Weights of a small transformer language model.
Size: 6 heads of 64 (3 for keys and values), MLP 1280 SwiGLU.
Architecture: RMSNorm before each block, no biases in attention or MLP, normalized queries and keys.
Training: a variant of Muon for these matrices, 593M tokens, 4528 steps.
Each number is 500 + 50 x the weight over its row's rms, rounded and kept within 0 to 999. Layers, rows and columns count from 0. Numbers have three digits each. The size before them is the row's rms in percent of the matrix's.

# up: layer 8 MLP up, 1280x384, rms 0.0474, rows 1055-1121, columns 320-383
# down: layer 8 MLP down (transposed), 1280x384, rms 0.0475, rows 1055-1121, columns 320-383
# gate: layer 8 MLP gate, 1280x384, rms 0.0475, rows 1056-1121, columns 320-383
up1055 099:481534571413516560514576450485525441550553547498424611511428534571454594539493503522537493419461496615507494576507505489573510599509556522491565510463508540488513488414468569455419613498410480
down1055 097:505515480390577446535549407507519475554600466528432476402433562515371547553524468528504586402436484509457470532527519457537482564460470621591582471557443512495547597561398499452502573458520527
gate1056 097:506472513476532573532468407456549529553504422483527527403432514506506552507452542546529493550484454459503478472558526476472537528501504513488584413490520433483529503505510598424532431530477437
up1056 102:427529510544569507500428538471595483449519641474523630552485506474521507493557495563468495437520516447423515486503553423475589437463484501424573423413484455552590511486540500535519492446517567
down1056 102:423545536453503496391579536505511464508561491501602462505464499445478509568425487568484479477597475482545432442461504574539495493431451542531420564465554457475569468513468465611451450528480571
gate1057 101:454551609449573534431456450476490457500471517512522493504543506509511539522529480573518478515494512506511541381578429450511447468516538422423434533490533445517439510432605383552507430454410555
up1057 105:533464577584524460482480519465493548463487487542409466435534566484486450546380404442505495511550426429547455553543500503453562501439459507415461434603482495478486423453504511520510361416468571
down1057 102:552462478525454499507517480512482568565479444456469446519502446465564508406517494473467508552592473470405580582525451434577454492415493499541515441465497529498480541452486406480432477413575520
gate1058 100:421482555486362492564429492489558466528537514489507491478462411497508484519536583442529510353493509435459539496516463486549574522487584474437516508531535504602505451513569504607557515480459460
up1058 101:532570542522498452478537489455559476382542524400510447592471453398531505530482431556504518448486524560505533475523518507551499418438444534537547448429395584442521561557524497434469673450478424
down1058 098:502483544545510510419455459445420527529567483557464416510473506493663493548489364569508539455479413560548442477483577533515471469464500542404512466459413441499481589499504535487509625496523446
gate1059 101:490506470476563625521519482469475410591452531460543504518463473488489444553417542446517522460515534467450537373509411366581474509538556527413540545492453534412474515554541451533500498506486563
up1059 100:490518532490572472485524470494488583401515531505572433632529547510520441499510476499518474493450547423525580424506443519469426447502435462549450559484487533430481509441516468604599516506549541
down1059 101:541459534470484566499528547458479561559463460502550422598547502543484545527554438558506458476485554553517428515410462485548542500558498485445493516498567504453560534523584531506556579537533537
gate1060 100:513450596512579436475430553429527463543506592480429515464464500558562417537524430467587555510474456500547468499430615463531502468502562584553477466446484495408513505501499463499461466594486518
up1060 101:481511398447510474541482501432589468436543497504427410543573474507470546563490489512502400493507477498547518489621531502510566482481533413463573496567506487432451518473481586531537400472617533
down1060 097:502548425544546517466535511447533475530538564475550447528489532492487456542411546471418519537445536469483556530509531495425514524383541573481549467549516472568492533530541509511562461559525498
gate1061 102:470469452462520459586452525370535495559480438435528564405444605446473582482453492499418472503477588467418502482397452463470519516502460495617488555551552531525486509511524551511461499505457464
up1061 101:531462548470465473457449512514414625538484619481491545468491444461510535436481462510548409411498438567513499512502467527511419527467492504367484545514468510494564485474495563386528577469454534
down1061 105:544494516469422447507443594434485466596419472549527520428525517541466573551432541527521479446456487549469499530437445515532510493429518601548452483489498487581532413500575541493487593535413476
gate1062 104:472561508557529495481451515581449525537512544520446492381505474400584410467469490548473529515424484480544548592517499519469570519509464551475550491511508556544523504539473477465467456502542455
up1062 098:517463477555612513451520567497472471531396480518466584524448475492499476444467573454420518534515508470601417507481519562444509559546573547504442421556541548535497449633497414551512493498495468
down1062 108:414555553483520529485539467480504514553455429453480470515426573463521481545484549463389478537477436460425505539455529529554524524578603533409474525527532576487515496531597457513583489457520528
gate1063 098:562498608524506438448493495518477551508618504482525509430477496520517538491470552415514471427416541511489573542472453608421446546482476483510423530531525394539432438484512457487500589486459506
up1063 099:489485414459519492482456523489499544478543464407501500458510554546501586506528587498466534492434529634445468504508471486525502423464627589542539489568510503502523512495458443523575552509526475
down1063 101:540566524477453514521447529490504495499594520504533467462521455473521521500436499498552540521429495489516505649551565496520455507499496481536442435460538499527544473523540554566408547463528434
gate1064 101:526521505480467543596537437379519473653493547546494460517539531542436498506534494454502463480563531513508469492565478482458527441441543509482468438503469535466655518488450462475469487462438427
up1064 102:443496434470459522524574488542512452527532441577455471585464531618511481499371509510512551442510532597464421491443414539591591541418585534496447549519461473504474534574471466462568394597510561
down1064 102:497532529475498423519443467516491541533501508536468464513485539539488552524449607519450535553527566532516479512502493553496505620397455584514528517473459400547573510513473503540562481554505486
gate1065 100:457468398486457458426487506520521493503542496539422472427491441497493524438561428557519483565508485472548434478592481466530529409476430553511508484442430467463483459400516622449562482407441530
up1065 099:564517575456465572534550612414456452545501541558536507503516464536487574542590507472460520454530480495506424535434598581489552576493414532469489548518524535533495507553544581533457471585482527
down1065 101:501523528538438542486575526415477517403431476480465576463438513585494489504582518557492451474394461468492512472413449470482424543541429619544496511430558492478510522435559505494458506560436540
gate1066 099:621446489425619489548411580513472444541544454557522575506488533549504532480458513443513471421509480482546477539460468539425524496496496504501466380485489553529484480522518479481568435544517445
up1066 100:508459448482555472482466558429543466480464506454504543520541551554546483553606526507498482567368490529528430529510483641513470535436491509424566391529486443582550555505440535489557455503544517
down1066 101:415511407475516460410518456549534491464470479431518576535485479505510442469525490495519526480489474449478427467469460610516442424416502492464473420559543516500556548529464592556473464561550431
gate1067 107:440505578444475444508483486520478572524490570575476456457507549529498507509609438535505482545450420551363475534475528424527517485454591473444418496480579470493552568550465456541459491533434463
up1067 106:513514511448470517430407407479507534471494492500585458479420465538471630444528526583535470416499590442545467485557511476550522464463544545492510531483570557528481548437490450469545475481494499
down1067 102:492472593480495461426458487593460580501539469561517484537516460528508499495518531524570478459517544400488485430530530481522578560542517523588406528457468591654510521540489420554514448509472463
gate1068 098:482478515454548451636517447438527402455453502526367441529496487563455532439535510475419522453509411354469428534609486494500558442435399519575502530473516534481528450428472542510571471510539434
up1068 098:559501527436446517457505481436479471511509546417408556473459418569499479479601487521462446549553434517521441463494487474405433499539589490609523496556500489522493488430414588536402649502457451
down1068 100:439501504393455446486521493522512481456486448517522470559550496524459490472461448379546489426536527504532471606414448529511492369546520541489444512531379537533497517464473580423477483529461536
gate1069 097:502504492533422562579553473526525495549545509485465544525482488546452432492501544510459462536528558492524460568526553514485420542552428487451432478560433500511438502532476498453464526598456565
up1069 099:459593544535477487574427477485481553443509487613543480496525544474545543585525513563483554479445603512478414544411459438465494497495491453510509442473459425505458441465460464451611482486490529
down1069 095:513549492443495433451526541468443470497465501655518510478417537403465487542467468491406474468523592451530516475485489457534562394523472477499611475472480380550508518383519482468436531469539465
gate1070 092:453508478427426551488548558596527483493453457542572410566456439502475514547441593439561538494496503504470540487481478632582515540539531551509525469609536559439509532530524538508509497455468466
up1070 093:502531529476420612536489470429460540486462570502556487569555521523549546541464482409510430476520501512445490519550466570425475493469439570398475521486461526466440430508531483454522493411523460
down1070 092:544574459647505573471417452534569536590548456483460478572538453528452450499375426471562451486452408462523489547595536453502483542459466480448487543524522475475544500560516574485492487475485430
gate1071 099:465545448583497472527487489518536508512588494455515559578459498480490454516547571523491481548510413484495554512536516460514438517493440451494544474575547450470538537448443514567610459493546473
up1071 095:447445557502505453438506549464577529516558399465479482528504513482472517543432443482488524522500506551438539531578533423515548498552410476428597518583501484502501445562497434554413525540472537
down1071 098:505515555606493485452562593492467496436523549640465553573501494586429559513471501473527488542556498432418444521473566468418439449445513466618437580533502496503438413526510524469409451537541450
gate1072 098:506490534496387492480512439416581468567571429488544526479430481418455449518484507537499541561496566448483567451482503498554481484544530523554643501502374593553497584481442670491568485481561561
up1072 098:464497489407539449476466509477556382613507530477469464491512603539495424499513391455504526499435469489558576554522546539486554585515512449457537429500504603444449524523600572538468582508591531
down1072 098:428519549456499460477462494494499469614577517469572501542458557590410482460518528487503504520483468515515464547518512463444477564458526541472488476500520462533444398513532413556406573570486458
gate1073 101:491637519509519604574496502464505532509445508414425516503504422558566434475467500576515527480490554525425464482508415571478469523510520430544515555475485476423493453509446534603541514491423578
up1073 103:518555470484439520540456482531526471530520425554389470420467506574487455526490562488493478531429537394488420490540493461516495531472468518512562486544474526609454572620481561495530479658500485
down1073 105:569517525521544519459519509500510489474543468593570504519475461463469524551483540573526435515577494480488482508587433499487493489476483398498473530448517553502520484530541549495559465523628556
gate1074 101:526527496561458465530526582502500459464563417482421469465501431579596465452454449574574453504486506489426458459484486558496511548455500461413497472466484469540477487448455490523506518511450505
up1074 100:585534440435536540505573470478555439525488427492476362525444533478493524491472555520490524538472542436511472530504526490498449504436483524445482512472476592566540557523454527533553615527465589
down1074 101:465459546534479571462558495468516574520427486390512506495462497513514428482448519566472458506516573497526543472568397379502404442466484607439443540515491465601453591454434569461577555504463592
gate1075 102:548457464503470521460525492562539495495462585486402503490510521439547431580470530557512515489564545536504367463531498460501449450471598477498451603528536497529470449509497537575481470569447482
up1075 101:522488554559466576575515539458529393459563511505451478499478557507505495514487503504523519425443540467521447592487459477549638496465512520548407511522565580540503550501474497503532528454553480
down1075 096:465588537483609557549466496480481484509509558571459487413470495468504414573621589572396487450427455508542466509501537492574510513488464475440395540481523475530532520477486521526562503592395533
gate1076 096:563464475450528586536357499444393557503462499501502455536549565494457479517461542537471474510476597462455480439521457540544449451600483440541480517471446582522443520544513546476463487509527435
up1076 096:493445433462431475451537454583524477527472459455464467574487570553490456478476445484471544543524491537494512519523399545505451498550532529558474493568555484444559541575424470480413484506526492
down1076 096:564525537388549513424568596516494393412500486509548521605529428435519445475538540562450501515358504512461478506534471544571473511524546558525515421494472591466454534502417565417524381434414486
gate1077 103:403445466505563560455496533529433468552520564524454565515532511476529511562602433494566554453578510538549463578518545442549435462492522429496398467514562473593518572374527479506589439378431506
up1077 101:507513563520430486409494523549466566455469479553481417471446419525481523500528480529411505486490501531496589527507475477513515487435528495499551545507460545456454571545481435486477496453493408
down1077 100:421469403481579546399489510525495488470468547520536398526581405410460513457593431531565420452396505470529440499484591513478447512581445571516433573515503559494447516501571507583548497472506554
gate1078 097:552497504454395451403589419498488462522436395462515493526555474477526548377524524513583549491423565510526488469576460465481560621587605444465457536528612531549389574486491512566535451438503459
up1078 101:494507509456540473498574440449481541485372396473582544454493519482527460498526471525515413585531504501527456459466457462435562522417549502480497506536512466398466475500515597487495427488529455
down1078 099:510488429457414540424524490483534454513519586453427407521630564505570446536473490511492428582464496485461521517551497544532489464570496428493563466412559484528428525494485590436557633473634536
gate1079 099:532460591494483375489519546435487495496482566511418586513457503500558536480626501536482435559571597597495562470544524470552567471458583556450502471430520446465523416481437537459556473548528528
up1079 099:532517445501590544560441411573531483533499520449451585557479531526485474480361548468572502539524462490534494419447487571483534462557437458494473465433476432597451577600468575596549460478432571
down1079 097:506447491432609479484532492499525513545492570553511592514444514482544540493429464547464430445512441528516468509426538446541425490462453451589608532485476460517440465601572492467506506420485451
gate1080 103:429586496444560413468533493427450495516525570441522469455510436415643557454447377506451565523478591535418383462501461498420448426448474520453374516546482497525472447439569528454437568542488458
up1080 104:507539510443454497458477468514465504553483535532456456476449561512449519540572618543503443524504500522481497550468461507516462461508552478578465403538469454418482550467508519548470336446493486
down1080 103:511481533537529410419452519460494602601548550517444484496443484512506511563571516541529398515491511536454411511498501550549377482459491489516439389506473465401459539386564504425499451453522532
gate1081 101:448426416445530495535600491505487548500596485478483523531498539440499446399487555453457611545455498565432474492533527556487441457496523518514552505571436467536471461435541576549523444475535453
up1081 101:496412476563562496452506558474449503558453450567527569501494545562445537419447444504552458515555526513393427482446387488488536485563428510586489461578496473479510521483534580524490521418466543
down1081 099:489484497542601524497581505499541519542524455504507437566558505560496585468516504493456456398610561457494434451560441479473562450529423427553568518630518450501511508573532498515447516500542548
gate1082 101:507514510533495542527471510533453487540530437425504495461493554480437578487562427576534457433561496551502476583535504481511550483526469544497479528447486460568424513482491406583525468536511512
up1082 104:495538506536510465618477532385505492496588539480532497512524523407505452498485526422416568473601426491583394494479565411491497453530572441494479524492545507534544497470471401422501349535497529
down1082 104:415570481439516379532558496550537519529542523505552466534460437439489495551480480548415554426572536516417458515516557514501493417568471498581510426499511554524419538564478518487558593495550545
gate1083 095:507526449566511595517417531490513496515422592529468454588572469427637520566465440513558498582504509459509581507540439384578428473576531516491454547543485470493497538439483493467503650582527556
up1083 097:436538454500598572486468547534496475543514546557476481452493514561503494492502473471361560501481552524566486508465579471502523519517495506540416584533466473519551507482461543395539453518496590
down1083 098:521565465386421580476445517618545516553511490394534534509507437424467471531492611570405539514499501553447483509434586491457472528456517420581447485541639501469456451511517570486505403503488506
gate1084 096:526519513470534461571495564573448503519405503531579419626553528520449448544553438551525548440483544383525486553516503491495545440409471449393435567500440534485594562467520412546620487492394428
up1084 100:557551539539493411571462433463525540396501497485555455449483496550572546521533431609463487505468591552565575451522437523444525517516519503497439513466375576562390489501506522508383465528560486
down1084 102:487434456513524471568524437364433568487482501462491563496497503483523511552515578504440487555486397508504378448407505497506538491501541565574441528513429442595435459429439554464467465448517544
gate1085 098:417517561501408569535593525538542488504530471467464420506545441472526480379543420509538603519424503659580473440440517477547526535512508456480528494427516436536417489564442475469488403544503519
up1085 101:468542466471498627545558575481418574429467500530491526501483526435406505639434503516463480499508501512534476563492486490527421454447503445554509513481494529506501538485521527508452568500497499
down1085 095:557503577510569556520481519487500489490532543558577565561497540460417437481483463556457523491525494522494470520509513571544495420442594492493582447499553511473517504517549539571585478577497510
gate1086 098:567596472498458419553519601586516487526442447610429464464457526481562441391592524523533583502454474558470478551531467463504556465552546516421518470499578436521574654491494546424483529495538445
up1086 095:562548531527488466568506405518521523522479502407506542551588473496494526432494526576517555520422437564482482504482464545520547537440508515578413505508474523527525557384606509408556537465539502
down1086 102:556503502508568541543502497528513536470531437399554477514523577473583504447465472477510551526439526534540515519476440553527475476496492488413526508546571466489431478436448435489543454528536578
gate1087 102:481510570464453547534458506497443509422417419457532454516487551415461514549514546491476551458481490469546500469448548415583551493610569440383547587478597478484569543517522505471484462533474480
up1087 097:493514511487445450501479517532461558565480437421475505487461603588574621515460513517470573501609497426468487505526615496511560507477516467465486515490447424516442404616417478473431479531540526
down1087 104:585488479504494494425415494461545458607416489455523455584463546498514420454537478502495450554531535429584475505532415485425495428481522429470517458533423522522458424438565519546527482493494548
gate1088 107:534445495477459545457557520459532545508497565477562598516549536523552513529491581434489408510496533648484542493495534565386468408541428561520528465398482488522451558583595510469572564487556483
up1088 105:530497505563485480424441569530384529459485448571444473589425484487470542494467461526429555453440441485541515535478522503573388539495561447527504514451470448349478416536514505563447484557564429
down1088 104:520466523594531534557482444520504600514508452499483449550462458494398472390432481510554591589510476552551538528512510518440527440409490559439499492461634546438486387432437502599452508560615412
gate1089 097:475446450562427546590530455472549511490512516548525519511480497502501468457465521459523497451499493465377564472468439550515539506456527553494508586384569508467496536555495527562547585485509507
up1089 098:514502520462493466448560505436526668528520395483456503545451498419516487504506426574480523564472490513507539481521485521577456398529495542523477446545497458499549506580444502541521603567500499
down1089 098:493439580522501557508461466477551500517490538529544508524453412477478556519521618528510511480537483520439492517503476537544598423542594528473522420563418548533584476527405515509527503502535497
gate1090 106:457515481443536472611535532564538499569531480549483535520569407446470430431537490474506432466455518523499530498489533491555414414539520544527432406569543549532446552477505478480470486481544554
up1090 105:518403409542478558670501512494498499581441508476493601451457404510538504519449613465412493494540556534444540499502411523543566456543444486433530510557428571504461548429485448566378462467533490
down1090 109:524472498422465439521551526525403531475470482471461457402558484510472625516485552526491523470496426483525559452532393518437478532571493570499518501434418462527473568445497609455436479523390493
gate1091 094:534542507564564511524476382572484477559396491553487455506503526535540419654540547558622480444571519528504491475454522504487429517456456526515538536508603437556574404486574479510430453441443518
up1091 097:455488422459531441481585364525492535425464460482407518418541607457464504458455514494498384531507352483437487517529457529499429534539493559523499507522482507514559461485492438458441524416455518
down1091 099:411533506505502482473620482510467538507530419450608465532459517479463594461399442535542420439517441514534520473498452466425476526512501607519547520505496483422535583538492439553484514462500452
gate1092 097:416493470471554563367532472489467544492622546427519520530536557376512496530450518565464540423550546452577551538619458510531539461499517556482543527501445429505469515540581480503470562477430500
up1092 100:511460581430509548420566461530536429452486595523557591494433581549574615504466593437525407424601498465514496448601555432408504459449387497488476599538514454490505501559434492488588520540526503
down1092 097:499503509463412486573486498469550474481601557486537453504486532545427509475563608551449420502452516484523405508428502469398441529455652438526474466466529579409508537530487482457479556522480534
gate1093 091:507389442520539499512483480398534447534411386449504514481473497486472571552488570438493476477472494475503491585470483447549573444509566484546410449455563548477594546380465592496453525532488472
up1093 096:489560592510530484532480417496417544457563484503503488552463433536504505510486531432512402563480426502490449430543531544461564493488528435451458504470495530470534496519536515524470539484603491
down1093 090:524528581454460538429462410488470420466426517481479377549461437445449481567546531534578408453516458543596463495445418513507461531554482514448506500466497447491492515438533608440439567474533472
gate1094 107:469502441506592608486525547514471513531460496531468594422503442479471492450493412551533460544588508559500484512502569508451440552475501501516475481533507525502467516433522468469512552473537490
up1094 112:470592447557498358535389549480579512409523509484508482500511541472480490524550553469390559500503585515530467403581493557476551537584440488523468537443513546575558556458589438514503474520518475
down1094 107:543511501521502466462416499524467498421458513457398464580529530567459491566550461482520570501452579473455513491553447521471474509489484576499483505415498525503509564473504519449472513511430541
gate1095 104:459465598512522469550484475402553496463485512504506397604639542511513481428473449566453472517483550578450539587517570503561502529534498506534524419538467571393494496401441484512432516540541558
up1095 102:568443538415492501459503484446496494505524454491509550466560493491577440531484497465441475457465505599514568519431489427518488492461474575480550517490540430510537456544490527609508480521545476
down1095 106:510507484425506518494476476501465498609527557519475524421529578446585484549477526409409561563494523487600540542476441474430531546465498488490528511497516410510520462537483519514497540496460478
gate1096 094:429530469540473525520468473581524526488494509478504560529502399320544512612440415537471516448510460488429544508580464466637491505539620543499499567477509495531489532500500541427457535517477550
up1096 100:461442629529525415632477532618558548450460522414461437419444504588503520481511570513436625548412560457461482495571530560481525463577369497505507488469562504521513501589580550531508541575467540
down1096 095:494439460585426507440461498562523416465501513464599454496493552593471491521543508592501544468599548453467456372543525585461571527567455472352565479585461527520529475517543444547461453465443498
gate1097 109:482513508540556523607427462475504538566522489457583474523498520504568551522592596529461460497526515477459487466523483519383560471391412432439379498450527517562521514475533468499435527458636530
up1097 104:469508533477499504483488520522431562542456484464465453509539544552422497445520454565575529494590471476574522541457431504594439637580548463486596418477476539494439511534442541495393540514484449
down1097 121:527454506530524494458544480483444504459480538578429499466462463529477522530456450482565482484512450495639539524529463474542434557546498560498516444553459524395503495535421494517502555513516441
gate1098 098:579512402420510463459437458490545511404512482506551449498535464602484465510511491544569476482482589588523524482484462494542571488501487513483535556476528486460459478486434545561478469487351542
up1098 102:464551470491485578477611516525462459494530458569552416628503463539502429545446442491478518488580420393500503560532600470530496607539521460457467513475436544493508498512553526438538529529480404
down1098 100:472444531537466521542427511462562493450504491504477464548468505508495475508518509520538493496504468526410458464565414485418545484419466540470496487484482432433475479547525519594506526434515480
gate1099 098:410531571437567425535623552432485469513504540534452582556524412461469485512541507460535541430400558452513555474481476538492483481483389475565486513539568438467534539446517478496547489521507533
up1099 101:593465502493471537512483422488542536605608455467657530539607476567500446464467569530471476483496462466516480527499522545535483510551448513568613450509469556476580537473445487484484486473573479
down1099 100:460485451477482537514493496513486550543594452491514499538463410582464526570565547562429484557450523513551578510526546520502556439475495590504490472553576632575511545477533499490593512365496528
gate1100 098:478498542497511575445539538414514540461408424480461523517389475469527522544454496566445530526519485562545441563406496486583456430454445482471531489528449552508466519493525465411498535456391505
up1100 097:495485490516411460496414457497557573522477520528453548477460436439510458486546422394518486513686432526484526540491466466550445451442415527491494524587537503503490506489553520521487512480504593
down1100 094:465553489537557486454538502479559642469475575493520547519483561524580540503469516542528489561532429537466596404561436424532400425511515475474534492421448408511447511553552483520448490480400541
gate1101 102:516549599437584496491456474494464518421522466487555432568509508465504503563470468440521505466521526459532564450428466531533531506566436537471494529505498506527539532476388528471566590534521489
up1101 098:552353487584523464489553605439589493595464574532520517518441545564522532473479521556494497567458553563502460496595415544441473550404456534523457518470461609487489529456638506456551524499525494
down1101 096:519503484563506425555583503433398474566536440620442456566531485509462489416494529551501562511578489566487475516567595451473511484521483456374496549486500520471486505458585491506496520493452483
gate1102 103:485510523468596573485433511526446456460546389465492637570452490562582500518551574476477454430438478428498511507445517469521477407579578472528488490485442427565502529552453582510514528509462382
up1102 097:513505516497561440508519520454487427445569481558540423476482550453467589467536597517483539497489599463539503445433464503517576526485501408532516473534509432466492621605461568531458523388453469
down1102 099:453512529539474434519477554593503462460542534490428466474508491550467529489511497563530529428510515522437558550517446490470556596612591525473524563476544492499529580597538489445466431542424434
gate1103 094:459558461487516556491452523526453437560536433554510449537525477547491554541502521532485448501562512394467586414474493504441578553549505449518344438486538436452513556455502542567535522415470493
up1103 096:491509499556507553482513537542447505485488443534492504522476453550514521572586466463498521449462493498456543567475454478501568506572531410552486593548550480473504543593452439483448446446487443
down1103 094:537530431433504605577514521611415524525547458491515494563435528517435546498536460510498503454513455549458576553499439518481595566489560512563375577605508401527458522532438441487493488558509451
gate1104 101:533538542521477519510571520518406546573483497556562453434559535513511538473496587475496529506514502565451539522593515539506528484507620469544551485544415506560531547575490508428531503514484362
up1104 104:505441423506477438574508636561555597555640495498473549477518509561557444538446527571452482509511510462531454497539487547617453551558481561477476631495394493500451500471551539547503502477440552
down1104 099:543547526583494486495498513551547495565489502532498433495477549488357405468480520466486511562495455447452529511538529491536506511518505403524537487494549543647464559490519542604524540431509458
gate1105 088:492568478471573478457397557499472522461424486425550464448444432484524328610450582466534381517487520522446489521515447517534454561565485470496439519540472496470419558521495498519472538476413479
up1105 090:514523600527485533436518486481477568526492450474468475530577462573468556530462411511464562468481519517593574548488598474517481446582480457439446433456442436477499494571490531553476440511456427
down1105 091:555458434428511397522464479546487458557490587434506482456491557498522429483488531562574535453559404548489515562453461565476475547514482604558549561535457418482526429548487435523548559401404578
gate1106 098:458529498447522458486492494497495522516535495518495484446552502425556407392516494475475548556494499532443485505556391428469562493432488525455459588498572456453493406512368533577588515509594587
up1106 102:514384504487515453493521474504477460488581507513564485511445521501559503585590454522406486519497474450567542514522482453451482532578498450569463455417430535493553449488465562476486557561450452
down1106 106:540518514626524468481565502514475438545488458521514413494482499458486485447524446417391384502450478520491452529491520443474405465492503533557426455473537461580505569493440469532473480505441506
gate1107 089:460496487611525394569511485563504536510499481522529517474453501475457457526520607529504518454556552486597429569524460439516479473470441446579527573410487513619498607555503519503517575438449549
up1107 093:608545589506573512542401583549450508490500481504396533506532429452594443438409560473513435554466585494516466446536475500540564463538479440420589590526558464341456524505525478412530419541502454
down1107 093:431532409390549536499482544468544533514470600523488440402605496481489567449461482413467511446555459457444508579515549428579546529450565519522436465541483551567483455366468536553429480429503497
gate1108 098:471537451519481566533400506465453494548497576485386530589519391533558540546512467590509545517418410451471479465488486564439521486486494489504494506496443441498514464503555541461525461512513522
up1108 100:481507557525426523521572526499511595449506510484522527481500472506468452472529554507523486466502555603630471539532485476518442529452547504551470577499517478531473531532496500532441552578554466
down1108 104:530604560550453513495582480458495584493465418489576517498546463510468474536586462455506544520551509432532500422491471471505466496478448490468476499463520491440495434504485567546484563522411579
gate1109 103:462488523495445564566514472451511477568416528400525455514470457561581429529505503485475536484477537442540488512490510532549527452497447479521403467522513528484449530376452511531505531554507506
up1109 100:537552488539567510591514523545468597501408535455442526541552536535588572458487523465440504468516491523438501431458469556505534402521558456450506462595409496488477543520578527542407435443506530
down1109 106:479441421453549551618552560444481513478506549429498456559560529496502571459462505472568583523505540474480521549519526491441538516536414441459477500606470464473442362573477429507463568465416446
gate1110 103:487478515436572453585438494521450470496500612476516396599514658471485552505528502521466569563486489563537457482480519464544429490540516509526475476552553458461533423500505489512456538460500433
up1110 102:597575522486507430531559488502532467553428477627552458508484480523596492587507447500518504483453504412517522608506424580528532559496619461525546515504472581516540531582389577447443576520496483
down1110 105:530482472478439440448467442476501476544498456504448446419473509562595492446486439569493468454472565415561503463575491493565578448493506529589482520460548450488522513521467449442562522659565449
gate1111 101:509529453450522582651446472496519481522548494565487560495471559472488573453567450473456404603545461528505591537503615500474529446492512553491411479480461462608474499619573435440480484589494438
up1111 098:400506548380452495592551568557501471491511594561472466502440579455483452481460480456478415477592580509545528552441502503464526485503473514534500510539464462574405457545600535531495471502519450
down1111 092:431459487482592513574519553569542502621394534469442523430509457471534486490530566533522559501582456442482474536490508572462582587457422430505477538498499511470501556525413600543525459488530522
gate1112 102:556502429499410584437451575518474518499471485514415502457447543492505532510518500524562537577524430539481530518421477354557514576510553567502489537559528577496571568518465516537469507423522442
up1112 102:518487485536539449535464470509474440526505546597459497538525492504511504440537535590459493431546530619449525483460554562559525495545526633448469476541547562473467557544573491522663508494383340
down1112 106:497548464514457449518538502514564418527497520480567520510534517497468489396615548568524434492458525554406441547410505492473425454518558542577545543579484593516449542561471515386607431372526475
gate1113 099:570498408428470521537498505446545449476460483453534429523534515516514618537513346529531509493488441445494466513452519554527455480612507475455375534533562526543466472522429451450537458509480486
up1113 103:519484533499515458466497512488481494524482590462550573477539520454388541558531524402525546524439516524440527413514445446499494493568489470454487490660563493516491548564555515514489471525516365
down1113 102:436517551458522507428448634482489537502565514509475532464412450470520530461513473474385534488426396476460533598563470577498469479608555422551440535516489559530520496560513515515420477442507473
gate1114 100:440419469569523558535592545522526498484519553409544519523574565498521446461544435513513553501444502518473544549558564362482509577512433599452504586506541508520517495551552402561561603565491504
up1114 098:540469498566531428631548477518521484396527501427484485544546489576498637505557613597525552587465490578523460426490452429508576447484516555527491504529567382492409498571498492499473506517487569
down1114 098:422471535480540626488481528451498432558551538478481584537552597531485562550535578481427497561532479585563509480533448492453544389557445493433538508469492473512508533514472382495535453494434440
gate1115 094:520482502531573424559491385542444456360503561527472492542481449503566542526505418549490418531476522508523478406490517567449439465466423432503486584480477467454473520473512492478489487593497575
up1115 090:453507547507452565497541549459594512596557485516527498528562489468527539522565498425474556499501516548491475515410502511408485549589608552535480507475513572455509442507398564547558444403505456
down1115 101:485481549532381495436565462444526525482458473420571477453548507516477447479513527503490488495487556457597486525455537543510475449495508605493534490464535501448403387487540496488548468465474477
gate1116 099:489508559458492540543505533525430475482400484470480512441568550494464513478448555453557516517394481521510530516563485488440497578554515527559492462532441499550557461536492449501512601493516500
up1116 103:408475590520584480535511479543477479564491534575467512416531390535511461501501536537514520541495535493451527520541511584421563522472541500539477491589490556431618507485497470513512493425511412
down1116 105:519535580571484516540494464425489553502451403594439489405488512572562534538471526518498535458461532416451479504544478518547415435518562505427540448615448547468517567445514490471414523522540515
gate1117 090:507406369383487577473433569416514548552653533446521550517501524454587428465517522514462486453561468474568480568454499472480511447531465486482491410468563505516415498447442499542483572455499545
up1117 089:506551398463474504541451554544597478521466496499534505521454468447513385489510520522427464469405504436401502516521550410468526523541505541368515540382524514409496560474458512528465503443428542
down1117 087:525428602522497511447501492584534499474511528432501518475488526472477424542553539501532477476487442462538410546547608424493531490439466506478544538497529474505476497530518521502400481569602418
gate1118 101:479502545520501413500396439498453482544555442478533498567524531479504500460503523460462546516582564601483453424396465395547426463454531644453470482475488507471620531557431415535466522519608496
up1118 098:447546520455475528517447494519558390476494538522448420517534436380519410548394463371527504468464480472454568437494503472502424353447525514551527525461464474361507456534557453504466487498590500
down1118 108:450510561462505536488481540441488484477517430468513555469565458475465444502416441473573473564500508478498452450456468490511459455482579513498485554580504488486524467473491446450465487573571500
gate1119 101:539558479585508428588498556452542434435499563494523446533452529507485505536554437464493478485393512440560531495534526542546533512524492501491409491519482500493498503550554467526575475487449585
up1119 100:499475458483446544430469514494446477542528631556519476478488486429414470494459592479479562456515477427519517497453575508588600520537426491473466508438561411464522482489463427552454441523491563
down1119 095:465497378476576447526465465573495482425430538503461498499597538523514475546425517512445457502466556561526531510505472534461538497427500480532480490531478479479528528562460477507551398413460549
gate1120 101:602505421432425462558507452470462487489480468539525603651557606393520525406495479604568527413525498578521461494428486500554512499476526508470529462529503573515454452621555479535474483467444482
up1120 097:553572530522539431588551505540388505612512435579553487503513455538531450456502491551590567476530464494498523435485605582419426570543535506471440522552500435505394519463532455459534396532523553
down1120 096:507547469438470500566525464440366458526506454524501551448459586443574432474553501469568503385526528464571501479446557525558537436490505532594548461497504494564491447489585566564470452452541430
gate1121 100:482487543473524532525525499389498471555476453559526439442496486526522458477490463542495479471382487488443538491457427474461536559383514542463426567592476546394454464552583493491481484494450580
up1121 101:464543399503527495492501495539493409476528369434451535533599570439555451623490511444501415413558453531425572505471502520448536407502487490585485438430475478527470495453499436544504505537569473
down1121 098:393524481549567509472511499461536489569438438443482524491535496466533493489472507488472546391493519478542483529542482521512460523531478519523486392497425501500472494497507524424546537562549577